Each number is 128 + 24 x the weight over the matrix's rms, rounded and kept within 0 to 255. Layers, rows and columns count from 0. Numbers have three digits each.

# layer 7 MLP up, 512x96, rms 0.608, rows 122-136, columns 0-95
158112140140114069149133114148122112174079133110142089144099072128131138149121098072157042171102141132107084114082140176109160116107084116132116116153200132097140185125108133111104111166129153058141135142114153088123158145163151122125112108131090088146072128148107133084074125139117157093
132123170138151039107082144179146079093093106202108144127085148103125154095130157130111131072134131076150124236150109156133105099109132111106115119159127107134131156122096156126090105086131132071126084113101180197149103146145172087177132119157096080126134176170156113128158075161158095207
145186142069141129129179112141150133147183156085119093089142148146091121136099122157139112140078115139124139124162210146132166133128127154163116136141161193119113092156178167136162200108129125126122162094129109090133091158129119162116147139132167113173110186075090166101100084160112178105
110122128140099145166172093123119102103130163114120060172116156090148087109116146109101174106104121153161172156104118135139132159080101152149185118111132094164210109163161081141096113183193105147177156139176039117134070104135103089130152214105115161146137103141127170111148120100205158093
128117157134156096156114148151144127090140145121076150134133160119104097121164129145130113091131138138109128092125147111146158112142114140148084106157139139115150104093102131107163138097127103090108129147138096127120141133166112113147148079105152153111138167122105134140125115105135120125
092133128126154091130192128093148110092135101125081144176117048131135058142143102140145171082117114148204128113102116132189124104129092096113108110104093134156113099106128109125164146129142165138092101170132119135147119118170135129130114135087089067144113091139138170100077115092099102103
129168152155161137088149147146165109178160120129130108124160080131069160146149086117133139127137148154138119060134184134129098127110115113146125111108132111135122156071125141103140146141152082130101112138139139095139093098179104106084132040101082142106118143139131111103134141156162123093
184128096142142108127155141127114127155090089124122121076108084140112149133121130102135076089108108207160146148101102100119155053127146138165092109107141153140145146070125129115160106103133173156116138104135150114078131130105159115109146083111073172180132143182137076075131113134111138112
127128126129131133128126129129130127128128125131128127129128129126130125130126130129129131125128128130127128128127131127130130127131131131126129129129124126125125126123127125126127126126126126127128128127127130128131126127132127131127129129128126125132126129132126127126129125130130127132
132126129130130131129130128124131128130126128129128129128128127128127133127128130126127129130127129127126125129130125130130126131125127128128125127126128126132128130133125127131130129127127129129124131129127125126127127125129126125123127129125128130131129133128131129130129132125128128126
139184207116114108126105115106159102118122115159145151125061162143141109096167105126149109115122068053126092157137131147110132120187176134176160141133122122142170141126128155107151159155104060139148136092123142178184144139132113067136107134117129099118185177112176102184156150148100124092
130128125126131128129127128130128128127127125135128128128132127128127128126126126126128129130129127129128129130125131129132127128126128123128128132127128131128130124126131128128128130126131131125126129126129128131129128126127128130130127129130128129130126134126128126129132125126130130128
129126132132132129135123126138129132129124125128126129115124133137128126133125126129130125123134131126125126127127128123125124133128128128121128133129127133126131120130124127136126123125128125128122133129128128133120123127130122133127123129132129131129128130129133128120128126126127127124
114126114110123129129126130095095111134140124135123137146112121108122142103135109145118136107138124136148125130129121124126128126123136108142121121140116142130131116104127109114140117117119130124135125136123136145120125106107150137125132147120120123119129121145125136128133142109134121125
123130126129132129126126131124124128126131124124122129124125128128127127131126127129124133128124134134130125126130126125126131129128127122131127130129132131127127124131131126123131130128129125131125125130135124122126124127126131129128127124131125137124131127129129132124131130126129128130
# layer 7 MLP down (transposed), 512x96, rms 0.245, rows 122-135, columns 0-95
133140116106123099126096120151131162117144171157096120159089095142159113097101102147134164160163138168138151154153158123144093129182132095133121155119128156135110200146172155101128145117138128123119135118109090100172160106060148085111155142157094127118126113124111093106121148100118138105
095120150148169089159100135165159065101143135108176171141071196175096159136134091152145211139143132095137101179129115113089156159143128124162060154107120121121171134126203127129105107140141182114145161115087178165171081152124183169139186076125063108180134129079075117101131096172087169145
125111133113135141077058089114165176149109125123155107143151094134103120107138091124130158105127084060143129155096109160122078117177072166127083108139121134097109124153129098169161144097105119160107130123099107136126143127102141157140097126169159154117156156137119132164114108122150142135
142094122170109114101154104113132087112104143104154120119079193145097130210156149135154146123143127168144170130172098174154123158070160161175105159197131160221080125128161102137141156125148169170145150138127136121155104084099154061105141185150181063129183140125085136120104131104156146127
129130105091101140141142154148121171099123125142173129107125160079116117131117135116120118128169135129154147097123122161124149153121117147142107162165112141088126107144156148131150152131151144121136128115144137137102149104151116127131127136113124120117107174159132142091151120131145093136
137117131146164131135140126118151112119166140175122158153104126130142088111173152091142145131129109142178124140145126120111147084107101136123111152044150159099137102185107114136115115099157120158114105124120082168127124158170103092111146150132099158078174131165107103083138136100107121126
172117106087130122166067178100156103171107124138179113123145152142138122131163204158156120121117127097121156122139159133135172142129064083140114077090122134113151110158104132176131119128114125089138156154086129117135178131102172101115139192153127130125123165119166139157135070163157141160
154114158089138134110094132141114089102151167127166147047162146158109094196145145123112167185127101141105151165092056132130154143157146129148157125139127152165201136118147111140121163106159092136130088128154160173153131186132171118104100131142073128150159129129102143084075159160081118101
129130130125126127130129130127127129126130131129128130128128128125128128129129127127129129127128128127128127129128126129127130127128127128128127127123130129127130131130126129126128129128130124127131129126126128127126132128128126129130126129127125127129130129128129127129127125127125128128
128128128127126130131127128128130127126127127127125129128124130129128129129127126130127127126126127129127127126130128127127127128128125128129130126128128128127127128128127128126126128127129129125128126128126130132130128131126128130128130127131130127130127128130125128130128123126126127127
149145171164162126126142114114151191101116152087117145196130153109140126127148100127140154113098090130131092128082126128158159100182145199180169097097162070097136142142174164179105072113199145242129093152131172064119109150127121051152151054155111119133156163165147119127228125176105136133
131128129130127125126129128128128125130128128126131129127128128128128128130128129129127128128128127128126125128128129128128129130129128128126129126128129127126128129127127128127128128129129126130129128129127128127128129127129128129127129130128130130131129126126128129129127128127126129126
131123124132126126123125124130126130134126128129124126127126130128132129124125127129125131124128128127131134129128133131129130135134128130121126136128127127127126128136126129128130128125133130119126132132130126129127123129119131129122124129133135123135130128129122119130126120123125135127
132137119127132142136099148121127160149122121140155135126127140119140119118123135131119138121140146124137131143150137124112129124137141129125121125121117111111114117132131122136154126115127128130133153135122125133116162124132138137109134145122127130122099126149137118109136128141127135135